Weights of a small GPT-style language model, trained from scratch on English Wikipedia.
Size: MLP 384 tanh GELU, vocabulary 8192.
Architecture: RMSNorm before each block, learned positions, biases, tied embeddings, attention and MLP in parallel, capped logits.
Training: a variant of Muon for these matrices, 123M tokens, 15052 steps.
Each number is 50 + 15 x the weight over its row's rms, rounded and kept within 0 to 99. Layers, rows and columns count from 0. The size before them is the row's rms in percent of the matrix's.

# q: layer 11 attention query, 64x96, rms 0.15, rows 0-63, columns 0-31
# k: layer 11 attention key, 64x96, rms 0.144, rows 0-63, columns 0-31
# v: layer 11 attention value, 64x96, rms 0.12, rows 0-35, columns 0-31
# o: layer 11 attention output (transposed), 64x96, rms 0.213, rows 0-35, columns 0-31
q0 106:54 30 43 49 22 66 31 60 70 50 26 58 35 45 78 70 49 50 39 75 54 48 65 30 56 23 55 41 46 66 51 70
k0 111:55 35 60 15 77 58 33 54 38 65 52 38 59 21 49 76 84 34 63 67 58 67 56 28 35 62 51 52 56 35 35 57
q1 077:30 63 50 65 42 43 43 55 37 53 46 48 66 35 44 34 60 61 60 38 67 37 88 53 87 36 31 44 39 69 28 47
k1 086:33 37 73 61 51 69 55 83 57 32 58 76 37 87 37 43 58 67 49 48 56 32 48 38 57 38 32 32 38 37 47 75
q2 084:46 60 38 46 52 32 73 67 36 58 29 63 56 58 34 45 33 23 68 41 74 50 42 50 32 44 48 42 41 55 57 39
k2 083:50 60 50 36 48 51 58 58 81 50 58 71 28 54 53 61 37 68 41 47 68 45 77 43 57 46 50 26 70 66 51 48
q3 076:39 59 58 52 42 17 58 75 63 33 55 58 45 38 52 62 47 26 34 38 47 42 46 69 77 39 32 71 34 57 33 64
k3 076:57 57 42 52 62 50 69 50 46 76 58 54 40 53 70 70 54 75 66 47 51 45 85 64 55 42 33 47 42 50 30 38
q4 099:50 57 77 42 45 33 47 51 61 33 62 44 25 39 61 36 48 16 13 39 31 55 51 60 33 45 70 53 74 76 44 35
k4 098:45 40 53 45 54 60 42 38 59 34 75 47 78 82 48 34 56 66 52 49 63 50 60 53 53 75 47 46 76 58 71 20
q5 088:76 33 34 51 50 33 45 57 96 66 48 88 37 51 45 39 38 56 34 57 72 71 54 43 50 68 39 53 30 50 29 42
k5 096:70 62 58 36 59 47 30 90 52 34 81 63 64 51 64 27 62 53 62 56 52 45 45 53 58 33 63 59 61 52 41 69
q6 090:86 85 58 36 41 57 75 51 48 57 50 46 43 58 59 50 52 69 55 51 57 64 70 81 27 32 73 37 66 91 51 53
k6 092:20 61 57 35 39 54 13 43 50 43 49 39 47 39 59 30 76 57 47 47 06 46 57 56 51 65 49 46 55 65 64 47
q7 097:64 53 52 21 49 69 43 45 61 62 61 86 40 45 50 56 50 56 36 64 48 53 19 51 37 37 49 39 55 50 75 25
k7 100:28 69 59 13 57 49 53 55 60 61 27 36 40 24 42 62 22 44 51 67 21 44 45 71 43 46 21 31 26 58 37 45
q8 082:61 72 60 50 63 68 38 40 30 33 47 40 46 36 54 64 59 69 61 35 37 64 25 51 81 47 44 46 36 45 56 37
k8 083:25 47 42 62 10 54 52 51 51 70 69 21 42 52 47 70 50 47 78 31 21 56 57 40 60 38 43 48 60 49 32 71
q9 079:52 62 30 43 59 46 50 33 17 62 13 28 21 47 43 48 61 47 59 54 60 56 61 43 56 43 69 51 51 43 50 50
k9 087:65 58 51 42 51 55 35 53 64 80 40 44 45 77 57 55 76 55 23 52 61 45 51 51 24 53 53 43 75 41 37 44
q10 097:41 41 88 50 67 38 46 62 51 60 55 13 48 50 67 44 81 58 54 36 43 30 37 29 49 67 55 53 41 28 40 57
k10 093:33 57 14 51 56 63 39 52 28 50 07 44 60 38 65 61 25 46 56 43 61 54 40 17 43 40 57 56 31 50 31 28
q11 091:38 50 86 55 44 56 35 33 77 43 45 43 72 28 95 57 54 70 32 41 32 26 31 44 32 51 19 46 72 75 38 59
k11 088:38 52 65 70 36 46 46 53 30 58 15 43 60 36 58 63 36 37 50 58 66 49 51 59 46 69 57 56 41 26 53 33
q12 094:28 27 63 37 47 51 80 43 11 69 43 57 36 71 53 29 39 60 39 63 56 62 75 45 57 55 29 78 53 51 58 38
k12 102:67 43 44 36 62 52 80 50 69 66 47 72 51 67 33 24 68 40 50 38 49 55 58 62 39 58 80 54 41 40 44 48
q13 089:57 45 38 26 39 57 63 74 52 59 54 82 32 45 23 78 60 57 52 40 59 65 69 50 47 66 63 45 40 63 55 59
k13 085:37 58 19 63 61 35 51 63 78 61 55 31 59 21 75 34 41 71 46 26 66 72 45 47 59 44 46 47 26 71 60 43
q14 100:46 51 13 43 23 56 32 82 66 61 47 64 58 42 44 01 74 72 69 64 62 59 44 63 54 63 43 53 45 47 52 61
k14 101:51 60 40 48 16 76 50 51 66 36 70 62 42 43 33 53 43 41 17 48 16 43 15 58 53 30 73 41 58 34 61 63
q15 093:45 33 51 38 60 63 51 20 34 55 40 51 49 54 60 57 46 54 25 50 60 62 78 47 51 78 56 36 32 75 41 20
k15 102:54 32 48 51 51 38 55 43 37 61 48 60 66 69 46 29 61 71 84 46 77 35 48 48 56 47 42 54 37 29 65 31
q16 084:48 66 74 55 51 48 36 51 83 44 44 53 51 52 51 24 44 55 32 35 42 29 78 60 43 34 68 69 39 56 46 67
k16 095:74 37 63 64 28 65 40 62 27 14 54 36 66 48 71 44 51 55 43 36 66 40 63 36 71 53 44 33 46 35 35 51
q17 098:46 41 29 11 46 58 44 38 66 64 76 61 53 82 49 51 62 36 55 68 26 52 67 69 57 67 68 37 47 38 28 57
k17 101:36 50 33 29 45 29 43 56 54 43 49 51 12 47 47 39 62 56 66 50 45 59 42 48 52 67 57 56 31 65 54 41
q18 099:49 67 46 36 72 69 39 62 78 49 58 53 61 39 48 69 54 73 39 29 62 35 45 48 37 59 40 50 71 63 86 52
k18 099:37 31 41 18 64 33 59 47 45 46 28 31 42 33 66 42 41 48 36 42 43 52 40 51 54 37 46 48 53 63 63 34
q19 089:32 31 18 43 73 66 55 49 51 55 40 35 48 51 59 87 56 44 31 78 59 57 56 32 55 72 37 14 52 61 51 80
k19 094:72 27 55 45 54 24 47 16 38 62 42 42 40 34 73 57 65 32 80 50 32 41 36 46 58 55 60 39 25 56 41 56
q20 080:39 25 74 63 66 52 56 28 52 56 53 18 50 33 47 61 54 36 13 52 35 19 44 52 62 70 46 40 34 82 50 60
k20 082:48 71 38 56 29 18 39 38 72 57 34 54 83 58 48 59 45 44 81 48 18 75 34 73 40 29 55 64 67 38 32 56
q21 101:70 57 69 23 38 47 48 41 53 30 60 65 52 49 18 42 51 21 25 54 43 62 54 37 65 52 46 64 57 83 52 67
k21 095:24 50 35 32 43 51 68 36 39 87 61 54 44 47 41 20 62 58 50 40 53 70 56 61 79 35 18 48 39 27 40 39
q22 095:44 57 80 61 37 34 37 51 35 24 63 34 61 31 37 67 72 63 52 36 43 60 71 21 33 63 58 40 43 62 64 48
k22 101:53 42 60 45 51 41 72 32 55 76 33 42 74 65 65 60 62 50 65 40 61 62 32 39 28 59 31 55 43 39 57 40
q23 097:42 55 81 29 37 45 35 73 36 52 54 44 44 43 38 44 80 51 75 54 54 28 58 58 74 78 40 61 44 29 43 53
k23 095:19 32 27 58 40 62 68 40 44 56 29 52 49 65 63 44 33 32 26 84 60 40 53 55 71 30 44 49 36 34 48 42
q24 082:52 70 48 51 56 21 23 77 71 44 61 22 34 57 62 38 47 54 72 69 33 39 52 54 53 41 40 57 72 66 37 59
k24 085:42 56 57 58 62 51 20 63 40 27 88 55 47 37 56 54 62 30 31 46 42 36 52 45 65 42 80 52 23 51 56 42
q25 088:33 12 50 80 51 47 61 41 60 69 27 49 47 47 80 54 28 31 48 65 50 51 35 51 37 37 28 56 43 41 43 20
k25 099:94 59 47 59 69 59 65 27 53 52 59 75 55 29 63 65 63 54 70 78 76 46 64 59 48 49 80 52 48 69 46 34
q26 082:60 58 56 69 66 77 61 53 82 36 54 45 41 39 50 60 07 55 63 66 52 34 21 56 48 51 44 47 50 73 38 39
k26 084:65 33 67 61 38 61 45 53 45 70 55 58 73 41 33 24 36 38 58 59 48 31 74 36 80 52 66 31 46 65 66 46
q27 088:30 44 50 34 57 76 57 67 60 52 85 45 84 34 45 54 71 51 38 65 45 63 32 59 55 58 54 32 52 40 52 52
k27 086:48 61 69 38 45 45 64 78 22 34 54 78 43 33 60 54 53 40 69 41 15 51 48 69 45 47 31 52 69 37 57 39
q28 109:58 68 68 59 37 37 65 50 56 25 41 37 70 65 52 59 53 60 26 68 45 43 64 46 30 44 58 25 74 57 70 32
k28 106:19 57 62 29 56 47 41 40 30 41 52 34 81 51 39 48 47 62 34 50 64 63 51 37 27 42 30 57 74 41 70 33
q29 084:37 44 38 55 38 65 54 68 51 59 62 71 62 55 56 55 25 22 45 61 47 53 59 82 40 54 51 47 35 34 40 22
k29 085:77 66 38 53 20 51 53 59 75 49 91 66 29 62 57 54 45 68 32 63 41 67 57 70 67 34 50 53 55 51 72 38
q30 090:47 60 49 32 37 23 66 52 50 46 50 47 62 23 55 86 43 34 17 32 56 66 28 13 56 40 55 61 50 52 49 39
k30 096:57 41 29 60 71 29 63 09 35 48 57 48 74 63 26 45 63 57 85 50 57 58 60 56 34 60 41 40 59 70 46 31
q31 090:93 53 63 42 45 44 53 48 68 34 64 76 82 58 55 40 75 38 49 61 56 32 63 45 79 39 70 51 63 50 59 61
k31 087:44 48 45 49 34 63 41 40 69 61 44 54 43 41 34 34 31 42 56 62 53 50 60 77 32 26 46 60 51 55 76 38
v0 095:52 46 34 39 78 51 39 62 51 38 52 61 18 51 57 52 19 45 64 19 66 35 56 59 31 44 73 64 19 59 73 59
o0 084:37 49 45 43 36 65 80 68 48 51 82 30 79 49 51 51 96 66 48 40 67 45 57 69 59 61 64 42 48 19 45 60
v1 093:45 31 36 23 56 55 44 39 59 41 52 78 39 48 59 61 71 77 54 43 30 33 25 62 51 51 53 41 52 50 42 52
o1 094:52 63 61 35 34 48 74 80 65 45 56 60 52 40 30 60 59 64 19 40 60 64 76 34 61 40 41 51 32 59 58 18
v2 100:32 60 39 25 46 56 54 38 62 61 12 52 50 67 22 42 75 41 48 61 65 67 68 46 97 55 23 72 47 59 53 44
o2 113:58 58 68 68 78 59 36 62 43 18 62 23 62 27 60 72 21 37 30 38 38 50 34 46 17 60 60 38 82 52 43 49
v3 098:53 76 46 38 62 42 47 62 44 59 53 46 28 49 42 41 26 44 58 56 49 03 36 74 85 46 41 55 50 46 39 32
o3 095:51 53 63 57 37 56 64 56 42 53 47 62 82 71 64 33 89 58 76 36 65 36 73 34 49 58 65 50 69 30 59 35
v4 097:73 41 31 53 41 28 47 50 63 54 45 36 22 46 52 45 53 33 50 79 68 55 29 39 76 17 54 80 71 24 39 39
o4 092:48 67 87 43 65 63 53 34 15 43 55 31 47 49 58 52 55 56 39 27 75 51 92 58 24 49 44 34 54 65 73 45
v5 113:43 22 52 48 47 53 76 59 62 46 53 53 35 54 34 45 62 27 67 76 60 34 44 69 41 37 34 50 18 54 64 45
o5 120:61 48 48 54 53 48 28 66 59 72 96 49 62 48 43 49 68 66 48 51 66 43 63 52 47 56 61 41 75 43 71 80
v6 091:69 31 64 38 45 60 50 29 45 72 45 48 54 46 40 52 67 43 42 60 26 45 62 38 31 26 64 36 34 69 31 50
o6 088:43 75 47 74 48 37 81 42 50 47 38 57 29 37 44 79 12 57 75 33 61 58 36 58 46 59 40 64 52 44 45 58
v7 094:35 42 47 21 41 38 31 18 58 47 58 47 47 40 32 20 55 33 50 54 43 42 54 97 46 35 26 60 60 76 40 41
o7 106:78 69 62 81 58 37 64 69 54 45 44 77 64 54 36 96 55 34 66 33 83 50 38 46 54 60 65 58 51 49 42 45
v8 099:27 39 57 43 45 84 60 36 73 55 32 47 32 27 67 42 58 26 52 61 33 68 65 26 43 23 75 48 73 49 42 61
o8 093:55 57 60 62 58 22 45 76 43 41 71 66 78 45 14 39 52 59 64 43 60 51 32 52 60 40 35 52 38 65 50 31
v9 097:54 47 58 49 48 52 48 43 35 49 34 49 28 64 73 48 54 20 25 60 44 54 24 64 49 51 62 36 20 52 33 53
o9 087:25 62 36 30 54 39 54 76 30 36 59 82 43 52 43 63 52 58 60 42 54 61 61 47 73 31 40 63 87 65 56 56
v10 084:81 45 64 31 56 39 49 34 61 15 62 63 54 59 62 45 51 62 63 40 54 63 57 52 32 70 54 58 58 87 39 80
o10 071:37 59 64 44 45 38 62 60 45 58 25 60 28 36 62 93 56 53 24 53 47 71 71 37 60 43 48 43 37 28 49 30
v11 105:59 44 43 47 66 76 32 70 40 46 58 51 62 46 39 46 43 61 49 32 58 36 56 60 69 29 49 48 50 34 71 49
o11 110:48 29 43 56 45 56 63 54 64 58 72 42 56 55 50 54 78 40 38 68 58 54 64 49 23 63 67 53 56 35 42 49
v12 103:70 37 64 32 49 44 57 43 55 52 63 50 60 62 74 51 23 28 48 50 42 73 37 64 64 44 68 51 73 41 57 09
o12 106:20 53 42 71 44 58 71 68 48 60 15 55 45 55 42 48 62 80 38 65 42 62 72 35 55 31 47 51 59 54 57 47
v13 090:34 64 46 60 46 52 35 44 74 73 47 49 27 44 60 68 62 20 65 57 61 38 25 51 42 66 57 29 23 48 59 82
o13 094:78 44 29 33 51 44 51 37 22 39 46 76 62 66 08 26 43 35 55 66 30 32 58 49 70 47 86 67 53 51 56 22
v14 104:52 51 26 56 36 49 65 63 65 58 48 18 55 67 71 27 46 48 46 64 34 39 44 70 33 33 43 46 49 36 56 59
o14 106:70 48 57 41 62 38 20 45 55 56 75 62 57 10 40 50 59 57 71 42 61 53 51 58 59 81 62 60 30 48 38 44
v15 086:53 52 70 48 54 78 76 70 44 34 56 46 31 50 59 51 32 72 34 33 61 39 28 52 58 50 56 44 60 50 46 48
o15 079:58 72 42 33 39 52 60 48 43 53 59 61 39 60 56 58 66 26 57 73 46 84 73 27 64 51 47 41 67 47 34 42
v16 089:49 84 49 45 35 39 35 46 65 65 41 14 51 35 29 38 49 64 47 61 57 57 23 59 65 18 36 45 35 23 61 42
o16 087:51 31 59 47 52 40 30 64 51 21 60 60 72 50 73 21 86 42 41 46 67 49 62 38 37 61 46 54 57 76 38 40
v17 093:17 66 56 56 48 54 53 39 26 55 50 55 42 55 07 45 59 65 71 59 55 56 80 91 44 47 47 48 64 50 37 58
o17 086:62 52 45 38 50 65 52 62 55 34 70 39 71 21 66 53 78 58 32 29 48 50 18 23 49 69 45 56 26 38 37 40
v18 090:57 43 63 55 63 46 33 51 64 57 94 32 71 66 76 70 42 62 38 32 29 55 46 77 39 87 53 60 36 50 59 47
o18 096:45 77 39 14 45 53 79 31 41 54 23 75 21 60 43 56 62 37 54 29 54 64 66 50 80 30 36 53 47 53 30 55
v19 084:34 28 49 57 58 53 62 49 52 58 64 51 71 37 78 45 72 58 63 50 28 49 53 27 63 62 68 43 56 24 55 30
o19 079:56 61 65 39 38 58 67 46 54 66 33 56 21 63 43 44 40 60 34 46 51 30 41 66 68 24 46 55 34 72 52 70
v20 092:50 16 30 43 32 74 64 69 50 15 52 42 53 48 50 51 65 42 28 55 56 57 46 26 41 39 71 62 40 22 40 60
o20 093:48 67 47 47 46 37 66 29 56 80 24 43 50 62 46 58 54 64 71 40 61 46 54 58 64 49 37 34 49 48 34 22
v21 102:62 64 46 74 47 86 65 66 50 31 61 40 51 38 67 68 46 64 45 33 51 64 69 51 28 78 68 19 48 22 88 48
o21 103:46 44 46 32 55 37 51 33 50 60 49 40 28 50 79 19 73 51 48 44 33 48 37 54 61 59 58 55 37 42 24 59
v22 094:63 30 58 48 48 32 51 47 43 68 81 67 39 54 39 35 47 43 41 41 68 54 82 86 76 17 38 45 76 45 67 70
o22 092:51 50 50 50 40 72 55 37 66 49 30 34 51 60 48 52 65 59 40 39 46 27 63 29 35 66 66 28 42 65 50 43
v23 082:45 66 57 58 31 41 53 48 31 42 53 46 70 50 58 77 40 45 62 50 41 33 56 57 48 57 56 08 36 56 75 45
o23 098:35 58 53 31 42 57 43 49 30 39 35 42 44 58 59 33 56 34 28 38 38 57 29 58 68 51 39 71 49 30 21 52
v24 086:83 40 73 54 64 53 47 49 77 61 40 72 59 61 20 40 78 26 20 49 53 41 45 51 40 45 48 45 22 53 17 75
o24 073:40 53 35 51 31 36 48 40 23 36 44 33 33 41 52 71 62 60 68 70 42 42 35 66 40 67 36 50 61 60 95 48
v25 081:78 60 51 30 57 40 48 73 36 65 60 76 50 53 54 45 51 20 74 76 43 83 44 54 61 63 41 62 23 48 64 60
o25 088:33 45 27 63 38 52 70 45 65 74 58 42 71 40 36 37 27 81 38 55 69 57 46 56 23 46 37 37 52 44 61 30
v26 088:69 31 45 46 70 59 45 24 64 23 55 65 64 43 33 42 46 53 62 30 42 40 83 76 45 65 38 34 24 65 56 53
o26 080:14 48 67 52 36 38 55 77 72 75 42 35 60 46 40 58 59 44 62 60 68 59 46 51 30 52 35 37 59 29 49 64
v27 091:62 30 59 69 60 56 56 26 71 51 59 47 28 52 72 50 71 22 58 85 66 24 35 35 28 54 39 50 62 27 33 42
o27 086:46 85 55 12 21 58 38 58 35 75 70 54 74 49 36 38 54 44 59 25 45 61 45 46 59 61 35 40 44 53 66 35
v28 102:56 36 40 59 43 84 63 43 63 55 29 45 31 36 58 71 69 01 58 65 53 45 63 74 54 60 62 61 45 49 44 53
o28 096:46 57 61 94 57 41 30 47 44 79 55 36 68 60 45 34 61 94 61 56 55 45 38 44 33 58 43 42 61 55 66 52
v29 085:14 51 47 38 66 76 45 45 67 25 46 29 93 41 43 61 02 54 25 50 39 44 49 42 64 45 59 31 44 66 53 75
o29 091:85 57 42 60 29 32 49 82 31 23 62 68 21 42 61 48 66 32 57 45 47 67 46 70 62 40 65 53 44 25 40 26
v30 085:48 44 48 40 58 40 32 71 35 47 58 14 80 55 25 44 41 35 48 52 70 16 48 45 32 68 47 54 45 39 43 48
o30 097:62 39 53 45 45 54 35 37 90 59 54 54 51 62 70 51 47 53 49 51 29 47 57 44 30 58 73 31 45 33 58 57
v31 115:31 64 50 77 31 41 54 63 58 22 56 29 57 39 53 54 20 61 41 61 48 31 17 62 84 43 52 32 67 25 46 62
o31 119:77 47 51 47 60 59 43 35 56 77 55 45 46 67 54 17 68 32 72 53 33 49 56 51 40 73 58 57 48 32 52 35
q32 113:34 66 72 42 53 65 45 65 66 44 50 59 45 75 31 80 32 47 47 57 41 47 45 56 53 72 47 38 73 27 39 52
k32 112:38 41 56 47 42 54 50 69 66 26 34 35 58 30 57 43 48 32 46 68 33 51 43 55 51 55 21 11 54 27 38 42
q33 110:49 64 42 62 47 57 55 70 56 69 57 52 52 24 41 69 58 68 51 50 71 52 75 67 34 62 50 41 68 70 66 76
k33 100:52 61 59 47 38 45 53 60 73 57 47 24 47 05 62 56 45 64 34 42 45 40 65 25 44 38 38 53 66 65 64 69
q34 114:43 60 26 57 46 42 49 62 57 44 69 63 50 55 31 53 59 35 58 87 48 49 44 59 25 42 57 50 40 64 56 88
k34 113:53 40 47 60 55 40 49 61 47 32 50 56 51 71 27 52 38 57 41 51 29 46 57 53 69 38 72 70 41 47 63 75
q35 117:54 60 68 34 42 54 40 33 77 55 31 55 82 53 52 46 35 38 60 55 68 56 54 64 62 67 61 28 29 59 49 71
k35 109:45 72 67 21 35 56 31 43 57 51 54 77 59 60 39 50 53 53 57 51 53 29 59 63 60 35 46 50 46 64 64 55
q36 109:61 25 31 41 34 51 56 34 43 57 73 42 68 42 50 28 42 59 44 48 59 38 34 46 58 55 64 51 54 61 57 49
k36 102:66 71 34 76 41 55 45 45 59 89 69 46 51 62 46 50 54 70 41 62 56 33 35 50 64 32 68 56 51 46 40 70
q37 113:56 48 58 28 34 38 18 30 45 58 62 43 38 43 56 43 61 26 32 41 23 63 47 69 57 47 47 62 58 43 33 73
k37 101:36 44 24 32 37 35 55 71 19 77 40 33 50 54 45 27 62 31 52 42 50 45 48 55 41 43 35 58 51 35 42 36
q38 113:55 61 46 45 33 65 54 49 61 50 15 44 48 68 63 35 58 32 60 37 44 40 28 37 38 59 45 36 47 49 60 43
k38 109:54 48 46 09 59 43 42 59 27 55 19 57 62 46 72 26 13 49 78 36 49 45 30 44 56 58 36 42 56 56 52 55
q39 117:53 59 38 58 37 34 50 73 68 37 50 75 66 57 47 69 62 59 32 66 59 56 69 63 70 43 50 60 45 74 61 78
k39 115:46 47 67 61 42 54 43 58 35 38 67 49 43 38 64 67 33 57 36 67 35 47 75 49 69 64 54 31 44 45 55 50
q40 122:52 75 37 56 57 65 24 62 53 43 33 57 44 40 74 36 50 43 41 25 58 51 54 63 54 48 65 32 71 55 58 31
k40 106:36 74 65 51 47 45 17 61 57 33 47 48 30 38 75 34 74 65 69 51 33 77 40 39 69 39 38 49 72 58 50 59
q41 107:42 49 38 56 44 43 83 45 47 51 42 59 37 50 14 59 30 50 67 67 59 67 78 56 67 74 46 38 46 50 62 38
k41 110:31 51 53 62 60 47 79 21 45 51 21 45 59 53 37 58 40 84 82 70 72 61 63 43 42 49 19 40 37 60 47 54
q42 089:59 52 46 74 57 74 58 33 54 50 43 43 48 53 12 49 53 46 34 45 50 40 70 24 56 15 51 80 42 57 14 35
k42 090:58 54 35 70 59 48 54 55 68 34 56 33 30 63 43 78 75 19 19 42 64 68 84 35 74 33 60 41 47 44 32 68
q43 098:68 57 75 37 64 47 52 20 45 30 23 44 24 58 42 29 39 63 53 68 35 56 49 43 39 54 47 28 60 57 53 31
k43 103:63 49 73 49 53 58 38 25 39 51 14 37 43 54 61 36 29 53 70 47 44 63 37 24 57 26 36 20 52 62 30 27
q44 095:65 50 61 57 29 47 58 75 74 35 59 59 59 64 34 66 44 61 77 74 21 50 30 75 83 38 48 74 28 55 59 44
k44 099:68 48 61 57 32 80 59 53 61 43 55 53 85 50 44 52 56 48 51 71 42 45 65 38 42 43 54 84 29 50 63 43
q45 113:55 35 85 56 72 39 57 53 34 54 45 32 49 67 48 17 53 44 55 61 32 30 91 67 50 47 17 65 65 46 37 53
k45 105:48 47 52 64 40 32 56 47 72 80 37 34 51 73 55 24 62 65 25 69 33 68 76 47 40 53 61 40 48 65 57 56
q46 106:64 53 44 32 28 67 46 43 55 39 48 55 31 23 53 72 68 65 53 49 42 42 54 39 42 52 72 25 57 52 77 81
k46 123:18 34 63 49 57 46 19 20 28 57 52 20 44 34 40 71 27 46 38 30 49 54 45 45 35 61 44 57 42 61 48 53
q47 106:49 52 54 52 63 59 65 55 57 46 57 59 65 41 27 43 34 39 82 29 08 32 49 44 52 74 40 45 26 51 45 42
k47 097:54 58 49 74 62 40 59 42 64 70 53 55 78 43 48 31 61 56 59 32 48 28 40 45 43 78 46 38 62 42 51 48
q48 104:65 45 36 17 59 39 76 67 44 63 49 57 48 32 59 58 26 42 47 64 32 52 59 46 45 45 36 49 42 53 39 75
k48 101:51 57 49 31 32 67 63 70 54 61 33 54 38 67 71 42 51 53 46 45 58 60 52 70 37 33 54 59 41 45 58 54
q49 108:60 38 57 63 32 48 47 93 61 57 56 38 65 34 31 49 43 96 19 64 69 28 40 38 53 63 44 39 48 51 47 45
k49 116:83 50 45 70 44 52 44 78 80 55 71 61 60 35 22 76 58 73 42 80 57 55 45 44 43 52 54 42 42 57 33 51
q50 115:73 41 70 67 44 50 56 57 45 64 51 48 52 40 50 35 31 93 55 48 51 51 62 57 29 54 41 82 25 60 65 53
k50 101:75 47 57 66 30 44 51 49 56 77 33 55 50 52 42 48 45 50 52 40 69 29 36 38 57 41 58 62 23 66 45 33
q51 099:41 38 35 51 49 67 58 36 83 48 41 56 30 41 52 53 47 24 35 72 60 32 39 33 23 19 59 60 74 58 66 49
k51 108:39 56 30 33 63 52 43 43 54 64 54 67 33 23 47 49 06 39 42 56 40 56 57 35 28 34 63 67 65 53 69 45
q52 118:04 29 53 65 53 53 47 29 47 52 42 35 30 35 47 44 40 43 41 56 22 56 64 22 63 65 25 64 63 27 65 37
k52 093:49 33 49 51 68 45 62 52 50 72 40 64 17 44 56 43 24 26 34 49 58 66 58 08 40 48 43 64 48 26 53 45
q53 104:59 54 74 55 34 50 43 59 76 44 72 48 95 49 28 23 67 54 26 42 48 51 54 46 42 38 71 58 57 70 49 29
k53 106:57 62 49 54 23 75 26 79 46 36 92 42 72 39 49 34 40 76 31 35 48 43 64 39 54 64 67 38 60 66 33 61
q54 114:56 49 51 78 62 44 52 83 32 52 59 34 67 41 60 59 39 24 58 55 65 57 40 55 29 70 49 46 48 50 35 55
k54 110:88 42 46 48 72 47 60 79 72 50 75 47 35 35 51 33 57 26 94 50 47 55 49 62 43 44 66 42 51 41 48 63
q55 102:76 50 59 40 52 69 37 52 59 54 60 43 41 48 35 63 55 54 71 43 62 39 59 58 40 99 59 37 38 73 45 27
k55 096:78 56 56 47 33 58 31 49 46 31 83 37 26 42 39 33 24 58 50 50 47 74 72 65 27 69 52 27 38 46 60 50
q56 104:58 37 42 75 58 61 41 67 75 66 61 43 59 43 52 37 69 55 15 35 56 68 60 51 47 43 53 42 37 64 49 55
k56 113:89 40 54 46 51 43 26 68 59 43 65 62 45 45 39 57 80 67 42 60 64 28 39 44 76 52 44 53 30 51 56 61
q57 115:46 43 34 37 38 68 69 51 41 24 46 64 53 48 37 55 52 24 35 33 68 43 75 64 68 32 41 57 37 72 42 65
k57 111:47 57 37 13 30 48 77 68 23 42 46 35 36 36 20 38 40 41 45 31 63 42 64 45 66 38 52 70 42 62 52 49
q58 105:51 48 58 36 50 59 43 30 59 38 60 32 42 20 53 78 46 19 53 63 41 48 31 61 31 71 65 56 53 50 48 68
k58 107:37 42 58 42 56 66 50 38 48 51 47 37 52 06 42 74 34 27 51 50 39 60 28 41 54 58 44 51 49 32 52 47
q59 099:56 21 34 51 63 71 38 41 58 61 51 48 42 68 53 65 58 46 21 30 49 59 48 50 61 49 68 40 51 42 52 68
k59 105:46 48 32 52 67 42 62 70 40 22 57 61 50 44 47 49 43 43 34 61 32 67 46 66 35 45 41 37 50 53 69 55
q60 098:46 59 61 59 45 41 39 28 35 47 56 10 45 58 76 51 14 47 33 37 55 40 57 39 55 34 64 67 53 63 58 57
k60 103:57 28 63 61 71 45 60 39 45 59 55 24 44 67 39 62 72 58 31 48 78 37 45 24 43 53 51 48 67 60 56 41
q61 114:47 63 63 61 48 48 64 40 28 25 37 44 46 35 52 99 52 23 33 65 45 60 36 44 68 42 41 72 44 47 61 30
k61 112:46 34 38 49 45 52 82 51 17 36 25 49 72 29 71 84 35 58 47 57 68 51 24 59 56 37 45 51 46 32 74 35
q62 110:70 61 19 45 39 69 48 70 36 37 51 26 58 52 72 41 75 41 53 70 53 72 58 87 55 47 55 43 69 75 20 42
k62 106:37 49 53 55 49 33 65 49 34 30 69 11 35 61 43 39 61 45 27 55 20 28 33 58 56 49 66 58 62 28 47 63
q63 109:66 50 47 75 85 54 54 28 56 57 60 46 42 47 59 49 45 63 18 70 46 70 53 52 19 34 64 54 52 55 54 52
k63 113:56 42 30 56 59 55 42 44 77 36 30 70 23 45 58 58 57 51 13 64 33 47 44 66 49 48 68 51 73 54 54 49
v32 104:67 45 68 53 32 70 40 34 43 65 27 22 18 58 60 62 34 29 49 73 73 72 59 62 29 59 38 49 70 25 39 39
o32 106:65 48 29 40 48 44 35 38 74 37 52 68 68 43 53 62 49 46 62 60 59 39 17 37 41 61 54 58 35 71 37 48
v33 107:46 31 43 39 29 68 55 66 40 59 63 60 47 41 46 59 44 45 55 53 63 55 54 45 35 49 62 51 59 29 50 62
o33 109:62 52 33 38 27 50 50 47 46 37 35 73 71 60 67 07 45 84 32 48 42 55 45 45 39 59 43 79 55 59 57 50
v34 107:37 60 52 65 24 65 56 12 69 68 58 54 52 51 45 48 35 45 54 46 60 51 44 38 71 92 81 56 26 63 51 57
o34 103:49 34 39 45 50 41 80 79 46 54 58 61 71 37 36 11 33 41 73 46 63 31 68 45 57 43 47 49 61 44 50 38
v35 116:60 64 48 70 56 34 49 50 39 41 42 36 63 58 55 45 32 61 56 18 55 77 54 69 54 50 61 89 41 59 67 46
o35 113:17 50 58 44 81 62 54 68 55 62 52 36 32 35 34 67 49 43 72 66 38 48 51 41 25 69 58 35 57 43 42 57